Each number is 200 + 40 x the weight over the matrix's rms, rounded and kept within 0 to 999. Layers, rows and columns count from 0.

# o: layer 9 attention output (transposed), 960x640, rms 0.0269, rows 245-255, columns 576-639
# v: layer 9 attention value, 960x640, rms 0.0217, rows 246-255, columns 576-639
# q: layer 9 attention query, 960x640, rms 0.0217, rows 256-297, columns 576-639
# k: layer 9 attention key, 960x640, rms 0.0217, rows 256-297, columns 576-639
o245,219,139,256,193,218,229,194,191,189,203,203,182,186,212,164,191,226,183,182,175,220,200,201,211,200,280,227,175,173,197,184,183,155,198,160,218,205,221,170,218,205,169,131,197,224,205,232,267,196,229,200,178,230,181,209,221,213,193,181,203,212,161,232,162
v246,184,128,224,173,237,217,180,212,208,187,236,197,223,194,180,196,155,261,232,243,179,230,175,239,116,208,172,172,141,228,232,229,211,188,228,244,216,202,199,185,226,191,235,237,243,185,202,203,236,153,196,144,211,169,185,182,223,207,190,191,224,177,160,197
o246,230,194,167,219,175,247,223,251,234,178,148,177,165,189,171,203,296,174,178,221,233,153,162,269,226,197,157,244,219,195,197,199,129,265,233,240,216,205,202,213,171,125,277,224,139,237,179,179,185,177,166,228,233,212,156,219,155,166,170,230,202,241,207,234
v247,249,170,166,228,202,214,219,112,155,202,200,170,191,207,205,227,211,227,179,256,192,212,198,192,216,199,189,165,114,239,202,261,227,195,197,174,223,214,210,200,231,260,225,237,189,257,187,162,146,169,171,160,193,192,166,171,224,218,231,160,193,215,219,140
o247,90,285,211,207,250,225,170,200,209,192,214,212,206,203,159,207,212,198,220,237,188,226,216,201,191,158,238,218,193,171,223,190,192,183,165,195,242,159,212,197,181,132,195,151,189,200,191,174,214,147,227,230,166,214,198,129,169,240,162,204,217,188,190,232
v248,191,162,222,221,220,216,155,179,190,168,197,189,152,159,186,183,247,179,186,241,210,182,176,191,226,216,190,229,208,181,131,168,147,160,206,156,219,218,203,200,171,151,199,136,191,237,243,202,235,147,175,188,218,200,221,185,181,202,190,197,219,162,242,210
o248,151,143,141,203,175,275,205,197,215,204,228,196,218,230,229,189,242,221,171,254,166,172,209,204,157,240,192,192,196,210,261,241,250,223,202,187,223,220,196,227,194,230,143,217,155,176,161,211,177,233,245,278,166,211,241,275,232,269,222,223,136,181,232,199
v249,190,206,183,186,160,237,226,213,183,214,225,157,262,208,215,221,297,223,193,225,149,214,280,172,210,203,173,245,158,219,192,142,208,171,188,149,251,152,240,207,164,160,168,219,195,203,179,149,221,180,201,231,189,234,183,180,211,161,152,187,244,187,243,169
o249,195,187,207,231,238,238,218,163,238,192,207,248,178,162,160,183,137,226,240,212,221,207,128,229,190,183,242,180,205,150,165,222,213,166,186,243,184,228,202,139,233,192,193,177,231,207,207,194,226,211,239,175,180,211,213,169,190,240,257,205,165,156,162,209
v250,156,141,222,188,191,246,199,219,234,188,228,180,156,170,229,217,215,209,206,203,189,163,230,209,165,210,209,193,174,209,165,172,181,149,201,218,190,156,176,178,192,218,192,224,168,195,207,208,162,136,260,191,219,243,170,216,188,208,193,229,179,199,215,162
o250,245,184,202,161,197,186,184,205,252,246,191,244,241,165,190,154,172,196,211,204,137,203,245,243,187,188,197,211,199,153,191,211,200,207,213,185,204,232,224,202,239,124,201,155,233,226,169,154,232,209,248,188,108,196,236,213,232,240,190,191,190,94,168,214
v251,174,171,233,187,113,173,264,166,189,178,220,160,180,155,158,220,245,221,193,196,189,191,180,179,209,204,200,181,217,222,185,273,197,173,197,236,207,211,199,178,180,178,166,234,234,192,190,228,211,233,248,186,185,217,218,192,183,237,204,229,251,193,183,167
o251,212,234,221,193,233,229,164,247,192,172,180,262,210,172,242,199,172,214,221,250,196,198,270,195,213,159,204,236,197,201,197,134,216,190,205,184,210,124,190,254,163,187,219,134,221,169,243,195,232,175,161,217,230,223,139,220,153,159,235,229,164,233,234,243
v252,185,190,148,229,212,231,185,224,247,251,224,183,203,197,261,189,232,228,231,210,199,253,216,184,200,278,210,165,151,203,193,185,203,240,122,179,206,239,196,177,171,236,149,222,219,232,154,180,193,246,167,198,225,261,312,185,226,239,181,233,213,183,250,145
o252,166,154,186,239,234,188,230,136,167,199,161,159,245,193,155,259,179,202,212,188,225,226,186,213,236,159,258,223,227,162,203,219,206,202,231,214,230,221,251,210,277,197,287,218,231,189,261,203,208,121,242,206,204,213,125,144,168,172,181,212,162,211,181,241
v253,167,219,187,209,238,188,254,155,222,190,230,168,220,195,219,206,195,166,183,201,221,218,243,159,228,178,233,178,172,189,166,153,188,218,226,191,169,222,194,167,213,188,187,201,150,176,191,198,219,219,207,168,169,153,205,194,209,270,194,240,186,222,193,213
o253,259,233,233,206,166,183,173,204,164,127,201,255,244,184,195,164,196,193,210,159,221,207,141,205,179,231,239,202,258,170,242,262,210,157,206,267,201,192,215,249,189,184,177,193,233,196,209,203,185,180,213,186,218,230,211,143,194,61,218,216,266,180,182,146
v254,206,245,193,262,227,216,187,227,181,211,221,189,236,167,223,219,160,238,146,200,236,193,160,147,176,190,173,221,192,193,193,169,221,260,228,208,187,163,235,201,190,234,267,123,260,189,210,155,236,194,168,207,207,199,186,186,240,135,211,250,291,239,202,172
o254,206,189,197,153,200,228,264,177,197,271,138,198,224,152,148,126,218,222,215,235,218,139,252,212,176,260,216,250,219,147,202,199,139,150,187,195,229,211,159,212,214,195,180,201,166,189,215,230,208,167,203,207,165,230,133,263,128,156,223,197,155,184,221,229
v255,141,200,163,211,203,134,198,232,97,172,184,194,175,189,242,177,232,200,189,176,220,202,206,213,191,148,194,222,218,167,192,197,202,243,215,198,161,181,212,175,230,179,226,252,224,200,155,205,190,198,168,196,245,193,241,174,184,187,181,162,162,215,220,179
o255,243,182,244,271,219,192,188,191,265,227,266,202,238,198,170,187,270,187,245,210,175,141,173,179,219,164,253,253,140,276,180,234,153,137,202,205,265,205,173,231,211,198,124,150,224,216,235,227,221,209,241,163,183,220,242,185,203,209,242,236,181,188,206,214
q256,174,223,181,249,226,185,194,194,181,179,228,240,219,153,204,246,199,230,301,184,176,207,160,230,225,220,112,118,216,195,252,330,222,201,123,160,238,183,263,172,227,123,269,232,227,225,235,187,176,208,208,219,266,192,201,220,219,172,162,207,205,224,187,182
k256,180,150,136,250,289,120,217,247,184,234,192,183,225,205,246,164,195,196,243,202,70,166,186,237,233,196,250,158,177,105,177,275,222,129,132,183,139,221,179,251,185,180,251,191,157,219,279,217,236,241,124,180,208,155,136,204,231,224,186,275,189,166,188,266
q257,252,176,177,185,221,189,186,234,231,229,161,194,166,201,310,227,200,199,182,201,211,149,207,173,179,211,205,213,173,218,244,222,149,160,186,162,212,210,182,245,177,169,153,211,204,217,182,154,244,257,107,258,213,197,145,195,217,152,154,278,206,228,101,178
k257,171,136,153,239,188,240,199,245,168,177,265,181,177,128,228,262,178,177,190,213,121,163,175,189,199,235,203,107,97,190,190,261,218,189,216,239,185,258,219,214,201,233,158,192,148,281,237,172,173,252,251,235,175,81,213,135,186,166,212,258,237,208,154,213
q258,222,233,258,226,181,243,223,131,211,238,214,209,175,155,193,114,217,246,212,120,205,216,189,208,203,232,268,202,211,178,176,173,215,234,254,263,172,175,221,239,199,279,187,227,188,178,236,273,187,238,185,172,264,220,210,239,189,241,243,234,237,211,202,209
k258,206,232,215,230,139,192,189,194,167,242,212,240,129,195,174,252,250,240,159,129,223,218,195,140,144,201,186,150,194,132,191,172,129,216,184,242,281,211,187,140,166,292,170,190,213,229,187,187,197,214,185,199,244,208,226,208,113,236,214,143,247,233,214,178
q259,217,270,191,215,143,173,169,219,194,217,229,209,235,200,241,172,242,174,129,280,211,169,229,202,186,198,184,194,255,168,300,203,128,200,279,79,219,232,222,166,157,197,168,191,223,190,193,235,184,160,254,152,212,149,243,184,187,206,207,253,248,120,185,100
k259,182,215,187,206,233,165,180,136,261,246,241,272,215,258,205,204,205,189,218,189,170,245,193,268,224,179,171,250,254,137,227,218,162,158,212,132,142,277,226,202,234,164,175,170,259,225,259,253,175,190,173,202,234,196,200,193,178,191,149,255,241,166,186,200
q260,136,242,224,190,206,225,246,216,257,200,229,184,237,214,212,145,229,84,180,144,219,169,222,249,175,263,209,212,246,198,185,238,225,155,224,200,147,189,189,249,167,160,155,190,196,252,199,164,259,126,268,142,113,162,167,242,140,194,158,213,198,251,125,95
k260,168,213,211,229,254,256,218,222,207,223,191,173,198,203,262,155,226,194,209,118,207,146,209,277,163,219,160,264,180,147,171,225,168,270,205,162,199,193,154,269,139,260,181,230,180,153,250,261,254,146,182,251,184,229,273,104,217,140,220,234,176,174,245,125
q261,212,239,167,217,133,234,190,215,214,173,143,243,199,265,176,194,218,255,184,152,133,184,173,231,131,249,226,206,257,181,192,170,171,182,241,199,211,226,186,214,215,209,127,177,228,206,215,191,248,129,226,223,158,233,228,233,251,231,301,166,175,204,154,271
k261,95,215,225,204,160,212,203,197,161,198,138,264,263,244,292,339,161,177,163,250,201,215,237,231,151,195,154,225,137,186,198,261,191,187,277,239,223,199,236,198,234,167,199,216,248,158,268,130,155,199,253,212,163,256,159,191,175,176,258,233,218,219,183,255
q262,203,210,231,181,281,175,181,192,161,169,177,243,240,294,181,241,150,216,208,225,163,216,198,176,193,237,205,249,246,218,226,179,283,191,130,174,250,225,165,188,179,205,165,150,164,251,200,259,275,206,140,213,196,211,192,168,232,215,189,178,152,247,200,282
k262,239,246,203,239,200,150,161,234,179,189,184,234,255,236,218,220,174,171,208,243,227,175,158,144,202,211,190,234,249,173,212,188,239,243,141,208,189,190,177,181,181,232,159,167,204,232,230,261,89,239,219,252,201,228,179,210,161,178,176,203,221,280,183,306
q263,246,250,146,212,191,217,175,229,157,100,275,238,184,130,220,173,191,152,183,206,244,176,229,118,241,268,208,177,191,232,202,199,242,216,194,186,201,145,171,233,243,118,176,223,220,146,213,179,139,260,189,256,222,233,174,221,200,196,230,149,197,124,241,149
k263,250,207,166,190,126,248,177,215,173,194,262,140,196,260,160,236,123,165,216,208,188,226,231,205,231,186,164,127,232,280,197,166,151,153,171,162,171,184,151,208,236,195,236,263,229,142,191,224,198,271,268,268,234,223,201,249,142,137,234,153,227,193,212,223
q264,126,175,192,188,195,250,170,253,210,201,182,167,201,144,154,133,252,202,147,250,153,215,217,245,168,203,152,164,139,187,198,184,139,158,203,249,240,227,175,180,197,198,205,180,248,288,271,192,240,150,162,137,202,154,163,203,208,197,267,214,122,281,164,241
k264,157,115,221,186,244,179,172,150,240,140,198,212,201,137,183,124,216,193,160,174,203,178,233,212,260,212,145,114,152,129,191,247,193,97,169,194,177,157,286,217,154,152,162,256,206,178,221,242,258,211,224,147,206,142,145,206,202,170,179,221,150,143,120,242
q265,300,177,170,174,265,218,167,238,284,146,218,239,246,210,191,202,157,244,193,178,185,244,234,210,239,184,308,243,143,211,168,185,78,234,157,206,222,161,199,155,225,207,224,240,176,267,185,231,224,225,165,192,248,188,140,131,160,208,236,135,166,176,122,203
k265,144,128,228,212,202,319,163,226,210,193,220,168,213,152,162,128,213,225,176,194,208,254,285,164,168,154,211,222,71,244,202,226,150,207,107,246,206,280,248,195,242,191,224,155,167,215,253,180,210,205,178,118,200,218,184,126,135,242,156,151,240,228,181,280
q266,279,128,228,258,179,203,280,250,227,188,195,148,186,146,77,123,132,210,182,247,153,168,178,226,129,135,216,184,87,184,104,216,198,193,269,201,201,172,159,173,222,238,154,171,247,127,253,164,263,128,182,242,145,143,150,159,170,171,191,233,156,153,247,280
k266,149,178,213,206,211,219,217,217,196,194,215,98,193,154,156,175,180,119,227,261,159,217,216,149,182,212,210,240,130,238,201,237,185,125,179,211,191,172,148,183,214,179,138,267,296,215,261,174,200,224,226,182,255,228,217,282,230,272,188,264,155,189,158,246
q267,239,186,201,219,185,256,248,174,192,111,226,169,170,170,254,215,245,163,241,182,221,130,169,212,222,191,151,210,207,196,225,201,225,145,187,151,207,121,247,170,165,230,168,217,213,133,162,268,239,189,175,177,193,160,211,174,203,194,234,245,303,163,142,232
k267,243,165,185,182,191,188,201,181,204,150,228,117,238,169,229,202,231,199,209,94,229,200,153,212,223,196,228,273,297,238,174,239,153,196,198,225,198,217,179,153,181,176,138,209,214,121,128,228,160,145,208,224,228,113,230,200,217,195,229,199,251,178,202,198
q268,203,188,165,162,148,151,158,295,189,210,207,290,204,224,265,169,214,233,205,260,167,246,154,172,176,241,181,126,172,213,232,143,176,149,206,228,215,161,112,190,267,193,207,210,190,267,222,177,180,177,203,236,121,187,224,285,197,172,153,203,238,241,183,151
k268,182,197,187,219,243,208,164,226,177,212,170,199,204,278,343,171,146,248,245,218,206,186,203,209,255,249,181,187,204,191,223,171,271,254,185,225,240,142,257,187,265,202,189,292,220,260,171,170,200,165,134,245,159,168,280,174,147,218,128,248,197,309,204,201
q269,275,231,195,192,214,179,182,167,138,191,258,187,254,200,245,186,224,236,187,236,170,136,216,194,126,214,211,138,151,171,165,214,180,256,247,201,243,213,179,233,202,230,205,184,157,155,232,201,208,159,213,226,188,214,182,210,194,185,220,222,159,259,233,170
k269,244,214,163,189,160,197,208,292,148,130,108,182,230,232,245,190,226,230,203,157,194,150,194,163,200,300,289,168,169,144,160,170,173,242,259,155,237,205,199,226,215,241,240,264,158,183,238,273,276,161,201,203,175,253,197,200,191,241,201,188,245,236,236,233
q270,198,270,192,195,163,225,258,262,158,128,228,194,179,202,211,222,223,151,239,237,223,178,161,279,219,299,228,176,167,231,151,313,245,173,139,198,157,213,176,202,217,164,272,183,155,243,129,232,274,240,251,205,209,227,171,227,199,226,167,183,209,155,223,199
k270,215,170,208,214,165,189,176,174,210,229,254,206,232,241,187,204,212,188,170,180,223,183,167,211,191,135,220,227,186,180,193,187,280,214,284,191,167,218,273,287,252,235,251,213,205,180,204,212,264,226,253,159,205,155,226,185,143,189,196,190,269,224,188,161
q271,360,219,235,251,164,261,140,162,176,179,206,195,217,204,265,167,207,227,146,279,154,214,151,127,266,123,192,206,241,234,183,259,115,142,257,149,274,239,107,179,174,161,128,230,226,133,253,181,191,228,174,220,180,267,239,128,185,118,220,198,138,205,235,233
k271,269,206,235,248,193,211,190,191,250,213,235,222,232,248,181,206,195,206,214,207,224,240,120,208,265,233,187,271,189,247,206,259,178,196,128,187,218,168,185,211,162,183,208,204,179,128,164,186,164,207,167,230,177,197,268,184,208,158,225,225,243,179,261,182
q272,215,234,238,186,185,195,205,227,221,244,243,230,207,149,241,206,153,319,171,180,154,226,213,145,199,239,167,249,251,243,316,176,154,224,253,156,154,226,245,237,157,194,255,157,153,177,214,225,70,147,236,222,208,237,183,191,220,203,174,224,177,144,283,203
k272,177,171,185,154,235,245,162,209,163,167,245,201,156,179,224,116,170,197,131,150,212,99,233,203,158,296,199,186,253,292,292,155,264,263,246,188,197,186,227,213,197,241,116,155,229,144,189,153,130,231,303,211,137,220,248,194,186,171,202,180,205,202,203,219
q273,254,257,257,245,278,245,241,203,307,258,252,211,230,183,218,262,208,181,224,257,315,179,151,203,238,154,237,187,165,263,241,130,232,148,227,155,102,182,297,183,190,183,155,240,155,154,197,211,175,164,179,180,228,303,208,262,200,196,184,237,184,174,179,128
k273,155,193,233,182,220,189,242,221,193,160,252,151,137,237,228,198,233,188,215,185,255,204,223,129,240,122,187,140,211,246,204,210,148,137,160,289,95,229,182,243,190,291,182,222,137,153,297,177,149,206,151,236,198,181,206,203,248,234,109,280,180,251,251,206
q274,157,194,180,187,179,168,179,215,177,197,175,179,155,289,244,167,198,271,128,190,190,223,216,138,182,227,223,207,243,179,113,115,167,192,236,169,216,173,205,141,245,183,109,205,182,186,171,154,164,194,264,292,224,203,228,190,233,163,126,187,238,174,185,195
k274,193,275,157,174,186,183,222,173,207,180,195,164,277,304,238,173,211,220,161,249,226,208,262,205,162,135,203,256,190,164,189,126,158,255,113,273,225,191,220,221,237,141,130,233,175,263,263,129,225,178,268,288,289,243,294,179,190,177,142,225,168,254,219,224
q275,196,235,189,152,248,164,190,174,235,192,277,229,230,197,201,184,190,176,175,162,126,230,231,172,249,134,198,182,197,270,190,159,181,218,207,174,215,231,173,127,161,198,203,274,138,202,222,216,233,260,157,260,183,196,294,209,182,212,222,217,244,227,274,145
k275,163,262,181,212,198,194,221,166,218,221,208,254,224,171,149,240,88,294,208,201,145,202,107,174,194,111,196,168,231,280,294,110,193,174,227,211,219,230,150,164,152,123,224,253,154,239,242,238,263,214,145,188,134,226,195,176,251,217,211,214,224,232,251,262
q276,291,244,247,174,181,141,164,181,200,173,213,188,196,232,185,159,231,210,270,196,246,249,261,221,182,170,188,247,195,210,219,136,251,225,195,174,193,137,168,220,132,276,214,251,196,175,218,177,193,170,151,244,211,195,208,232,139,156,230,227,196,289,235,155
k276,241,189,218,165,226,198,165,227,209,104,181,230,182,149,183,176,235,204,252,154,242,130,235,202,226,201,168,280,196,222,197,128,235,139,153,159,162,176,150,236,247,222,205,164,227,223,228,215,140,214,204,176,197,266,206,109,194,142,109,245,235,174,193,187
q277,268,294,239,180,114,117,214,114,244,146,133,174,272,197,286,191,281,142,112,255,236,188,120,206,175,253,145,208,199,169,169,163,261,187,252,179,207,221,292,204,299,201,149,244,190,174,328,239,199,170,231,220,215,243,254,158,199,269,208,179,255,225,245,198
k277,283,263,224,174,247,172,183,190,247,263,90,186,162,207,183,193,182,204,135,291,242,105,169,215,216,208,149,284,213,198,198,206,218,178,201,221,235,165,206,181,313,180,179,268,192,178,142,283,204,145,200,200,284,199,188,180,196,246,222,180,176,200,199,179
q278,172,211,204,236,216,164,141,166,245,241,232,158,173,186,122,123,238,212,275,193,259,179,197,167,203,227,204,246,159,161,247,132,220,220,244,187,216,228,230,250,184,132,111,220,203,189,184,264,159,227,160,178,230,190,208,149,160,129,264,167,237,212,169,261
k278,210,219,168,237,239,222,142,154,279,190,186,106,187,192,145,219,184,194,311,175,214,258,146,157,170,184,174,224,240,211,176,221,171,222,203,231,199,187,170,268,151,128,260,270,254,150,196,240,236,170,208,130,147,125,202,200,181,204,174,153,227,222,200,213
q279,134,139,262,213,222,207,269,217,197,168,124,150,234,189,193,213,195,229,112,180,189,183,152,195,212,195,197,114,263,166,183,218,201,208,177,246,212,190,153,203,184,157,182,200,248,191,189,220,243,217,251,253,252,118,194,240,185,193,221,213,261,279,175,210
k279,203,177,219,194,170,176,190,218,199,146,194,197,251,206,243,228,178,195,191,140,150,217,161,221,238,230,190,193,174,186,190,179,137,151,99,168,264,174,208,202,231,182,208,215,195,160,152,181,175,161,158,180,188,223,198,224,203,125,248,175,258,246,179,176
q280,209,204,171,204,263,195,131,170,307,216,160,239,189,211,234,185,195,212,274,197,213,200,174,122,229,252,250,270,211,229,193,251,179,186,172,199,156,175,191,195,282,207,154,218,197,222,147,171,183,198,241,177,199,169,172,233,149,227,249,148,198,177,239,160
k280,273,213,128,276,211,249,210,194,241,242,197,223,207,228,156,152,183,145,313,231,146,126,170,184,192,173,210,252,246,246,158,254,258,245,243,222,171,166,233,166,225,224,253,155,167,246,193,219,217,235,275,298,203,184,186,242,213,190,276,236,245,167,265,168
q281,232,185,206,55,244,181,157,222,148,188,172,187,216,172,194,294,188,209,171,235,158,173,129,223,262,229,191,185,145,172,268,169,173,151,180,161,163,170,185,183,244,168,156,203,220,223,225,252,178,166,173,197,215,195,189,199,191,273,147,249,200,193,235,197
k281,190,224,275,173,153,197,151,244,91,148,143,170,139,149,243,223,198,271,156,211,172,187,164,260,236,183,228,160,158,160,155,219,198,234,240,145,128,97,205,166,170,229,221,224,215,152,263,216,179,199,232,171,229,203,166,204,217,273,142,233,200,127,246,241
q282,222,240,181,205,118,157,184,168,235,118,218,98,228,148,169,201,247,226,249,240,233,209,210,169,162,241,170,233,123,239,123,161,249,169,175,194,214,220,250,173,223,172,199,195,271,136,202,206,294,130,182,190,175,211,219,200,148,210,181,154,240,201,221,198
k282,263,190,146,168,259,210,230,196,211,193,256,197,227,226,190,244,126,238,238,242,212,221,154,155,217,228,137,149,133,164,171,211,209,184,212,191,183,239,193,234,163,171,235,238,220,224,188,237,232,177,236,180,206,242,148,187,122,177,163,190,187,224,177,147
q283,201,197,192,195,130,134,259,267,208,184,137,117,161,217,64,208,168,265,226,147,163,223,176,243,180,126,205,213,211,175,193,208,245,201,201,232,170,169,189,204,226,169,191,197,206,248,184,206,183,207,155,233,178,240,229,181,153,222,204,167,259,240,143,317
k283,269,192,114,82,124,205,221,250,222,196,176,174,123,202,156,198,194,267,164,204,226,252,142,216,249,178,239,226,190,161,213,145,181,222,197,205,247,218,85,216,235,187,244,130,228,114,261,186,90,206,210,195,193,205,156,154,149,226,203,179,153,159,145,204
q284,210,301,195,223,224,235,178,199,167,195,132,195,209,231,225,231,149,196,205,191,267,229,196,255,222,207,189,328,260,129,232,226,237,202,176,190,237,215,173,155,147,202,229,198,261,285,126,221,207,194,248,153,197,213,122,237,183,199,91,174,212,166,216,214
k284,178,246,225,214,228,167,211,158,182,214,222,260,256,190,157,268,184,205,182,196,198,244,51,232,210,167,225,276,215,178,294,221,217,273,145,195,198,117,257,197,189,174,227,141,172,223,217,180,227,230,203,144,179,173,186,241,204,273,50,276,226,212,240,238
q285,181,216,183,129,245,176,178,163,194,195,277,197,181,189,125,253,184,190,221,287,111,276,199,192,138,170,238,251,233,160,163,201,239,161,141,223,129,202,208,235,242,188,191,172,211,171,237,164,184,202,262,225,195,285,181,230,175,205,173,243,183,192,216,140
k285,197,126,207,232,210,207,198,204,265,153,121,195,245,182,255,228,132,133,243,224,260,207,180,242,209,203,168,207,210,171,185,157,173,192,159,145,220,175,175,173,163,215,256,161,216,202,204,196,207,195,172,223,150,232,249,184,131,242,244,139,226,241,242,150
q286,270,167,199,154,216,180,175,294,111,199,216,251,224,249,256,252,189,263,269,224,203,175,136,241,275,150,265,158,304,219,118,176,236,207,148,218,133,202,197,158,221,176,185,182,228,197,207,160,151,209,233,148,219,265,250,162,239,213,232,198,99,194,194,196
k286,169,177,158,153,181,152,234,208,142,120,190,178,252,249,214,241,236,241,195,195,190,189,239,233,249,220,155,158,230,140,210,116,190,236,174,230,174,186,159,210,203,230,189,204,135,143,220,170,171,168,262,149,208,234,197,168,215,157,278,152,161,181,119,243
q287,267,187,145,214,124,221,266,177,181,131,221,225,190,239,238,211,179,199,131,106,151,183,200,169,84,199,191,131,199,153,270,208,248,139,181,218,217,269,189,292,196,272,227,187,124,154,179,259,195,282,221,183,209,157,306,145,153,233,219,253,190,126,172,183
k287,242,187,180,221,138,266,209,184,231,105,301,159,127,250,254,256,225,151,175,160,174,252,267,195,110,207,182,166,237,190,202,143,191,216,201,224,155,241,201,218,256,203,182,91,203,202,195,259,166,212,265,171,205,143,229,106,225,202,192,200,229,174,209,142
q288,191,102,78,244,286,196,162,275,180,202,172,194,234,174,198,126,142,219,180,105,195,208,174,209,239,185,189,158,206,246,215,166,204,164,248,248,240,99,151,207,212,238,203,179,213,151,237,270,197,197,159,152,235,144,84,207,245,168,128,231,174,132,223,172
k288,189,185,128,206,234,200,193,219,144,211,227,222,252,200,181,239,183,240,215,232,145,220,174,184,187,182,206,134,194,228,198,161,142,223,226,274,193,205,237,226,175,178,240,186,277,164,284,159,175,160,136,180,217,184,148,249,236,155,204,224,160,153,221,165
q289,186,203,147,208,168,185,208,275,229,195,316,202,203,135,307,162,251,160,98,205,277,243,165,169,211,258,251,124,185,195,194,173,216,193,140,219,176,148,182,167,153,247,157,197,217,250,159,140,164,244,193,177,189,235,221,266,173,159,141,173,201,200,243,175
k289,155,165,239,216,120,189,203,169,178,206,168,215,252,131,284,157,156,200,149,167,241,273,126,228,203,163,265,137,256,249,240,274,208,202,170,240,240,187,214,198,209,191,191,218,251,203,131,109,221,246,122,193,286,241,184,174,191,154,280,170,150,176,179,189
q290,233,168,167,168,229,187,196,259,210,208,229,221,272,237,290,199,157,223,226,152,212,196,344,181,150,186,198,254,127,260,239,195,89,172,170,153,189,152,249,181,215,158,219,158,231,244,140,268,291,255,221,261,195,150,198,245,219,169,164,110,168,212,160,189
k290,288,154,194,230,204,187,184,186,156,241,222,212,228,230,300,237,273,277,268,208,213,169,308,188,169,204,171,221,179,166,200,131,133,155,182,195,180,206,181,267,226,224,286,199,216,186,211,195,281,186,255,132,198,285,202,264,166,270,208,154,172,129,218,144
q291,319,212,121,204,176,132,73,214,178,240,225,189,335,208,180,145,196,255,177,241,190,187,280,241,149,204,160,180,195,186,154,229,192,256,238,227,262,264,158,180,161,217,214,123,233,186,208,118,131,207,201,108,198,220,206,182,165,206,242,177,242,257,225,130
k291,214,198,174,210,221,106,113,178,269,165,155,136,246,258,175,136,118,234,227,169,201,165,234,185,137,279,131,119,243,169,203,238,274,196,198,246,187,252,199,215,222,179,278,216,192,240,240,170,220,199,197,86,151,147,171,208,152,173,228,188,245,231,234,209
q292,133,163,201,299,234,236,224,306,181,215,121,237,205,198,149,141,160,213,208,191,243,212,258,183,190,205,128,166,140,226,156,243,195,113,208,224,216,272,178,167,216,212,192,179,177,258,131,249,139,218,204,192,198,176,256,302,239,208,290,150,303,138,261,161
k292,170,156,156,280,253,229,258,219,141,252,201,322,203,204,175,167,146,225,220,163,170,200,279,229,148,162,187,209,230,269,176,203,218,127,152,226,223,227,208,172,270,239,142,173,156,324,174,234,218,224,190,244,228,169,220,227,222,166,213,245,216,135,189,224
q293,170,183,230,163,162,166,163,192,188,150,186,215,180,154,184,192,142,136,261,176,160,193,129,163,213,297,176,286,298,183,267,148,249,291,252,173,265,203,284,224,234,178,183,143,218,190,158,189,196,119,167,230,123,155,185,230,200,253,148,191,299,208,244,258
k293,242,193,144,180,204,117,144,205,250,93,218,192,201,132,128,188,114,176,180,144,198,144,163,228,235,242,230,187,258,270,139,150,184,176,132,227,251,232,207,120,233,180,205,173,227,184,172,242,154,136,294,165,142,244,195,101,256,197,191,222,176,158,197,161
q294,208,227,137,201,203,232,268,155,182,220,232,273,136,180,106,198,175,166,210,250,201,182,209,213,165,154,200,247,110,194,200,198,142,192,216,165,171,223,234,145,198,149,192,280,205,233,218,133,296,153,231,213,232,226,216,328,205,204,219,164,189,246,243,198
k294,168,251,219,200,184,227,223,173,258,242,227,262,104,197,244,196,125,254,164,171,164,109,229,291,208,194,208,248,173,218,131,215,198,159,209,161,159,208,202,231,131,171,265,248,158,249,202,140,269,199,91,239,292,234,196,207,192,221,174,169,205,271,317,104
q295,200,219,145,218,232,224,272,128,211,193,253,231,144,173,159,188,259,267,238,132,191,171,196,136,213,116,196,235,207,171,166,169,240,201,238,200,170,165,43,154,164,173,203,234,257,134,173,231,205,173,171,160,158,210,118,178,189,237,194,157,212,207,189,210
k295,159,212,137,191,217,168,181,132,259,135,201,206,111,171,146,179,244,227,222,207,173,203,199,185,178,161,161,198,263,268,187,156,173,166,215,265,121,110,169,215,173,214,287,222,195,170,299,134,214,174,213,189,171,182,131,196,192,137,216,222,238,249,235,196
q296,256,202,166,129,118,241,225,170,126,173,199,133,176,278,215,149,185,273,172,122,154,229,224,232,212,233,162,224,138,197,150,214,224,242,205,176,174,168,179,226,223,244,200,265,189,170,196,160,173,93,262,161,158,242,178,170,216,153,237,165,158,216,126,242
k296,158,302,160,81,146,230,289,149,201,196,173,220,154,253,166,147,190,221,144,235,224,168,119,207,195,225,216,181,155,215,144,233,256,232,191,203,167,230,243,150,166,136,191,206,155,194,198,240,132,143,145,199,131,191,184,146,176,193,197,190,118,240,113,193
q297,167,228,182,201,221,215,198,138,272,216,191,210,246,263,217,212,236,192,179,195,192,191,125,203,153,301,162,218,237,198,170,230,241,75,191,199,204,181,138,174,159,212,264,212,175,175,218,167,240,175,183,209,198,239,186,238,232,160,201,192,172,244,256,186
k297,154,225,233,166,121,200,186,155,207,180,208,148,238,266,201,215,247,179,157,293,207,130,98,227,238,209,232,174,143,145,170,244,171,148,282,212,254,132,168,225,215,268,223,248,228,254,209,245,149,191,163,162,144,174,156,90,211,164,222,145,187,203,233,233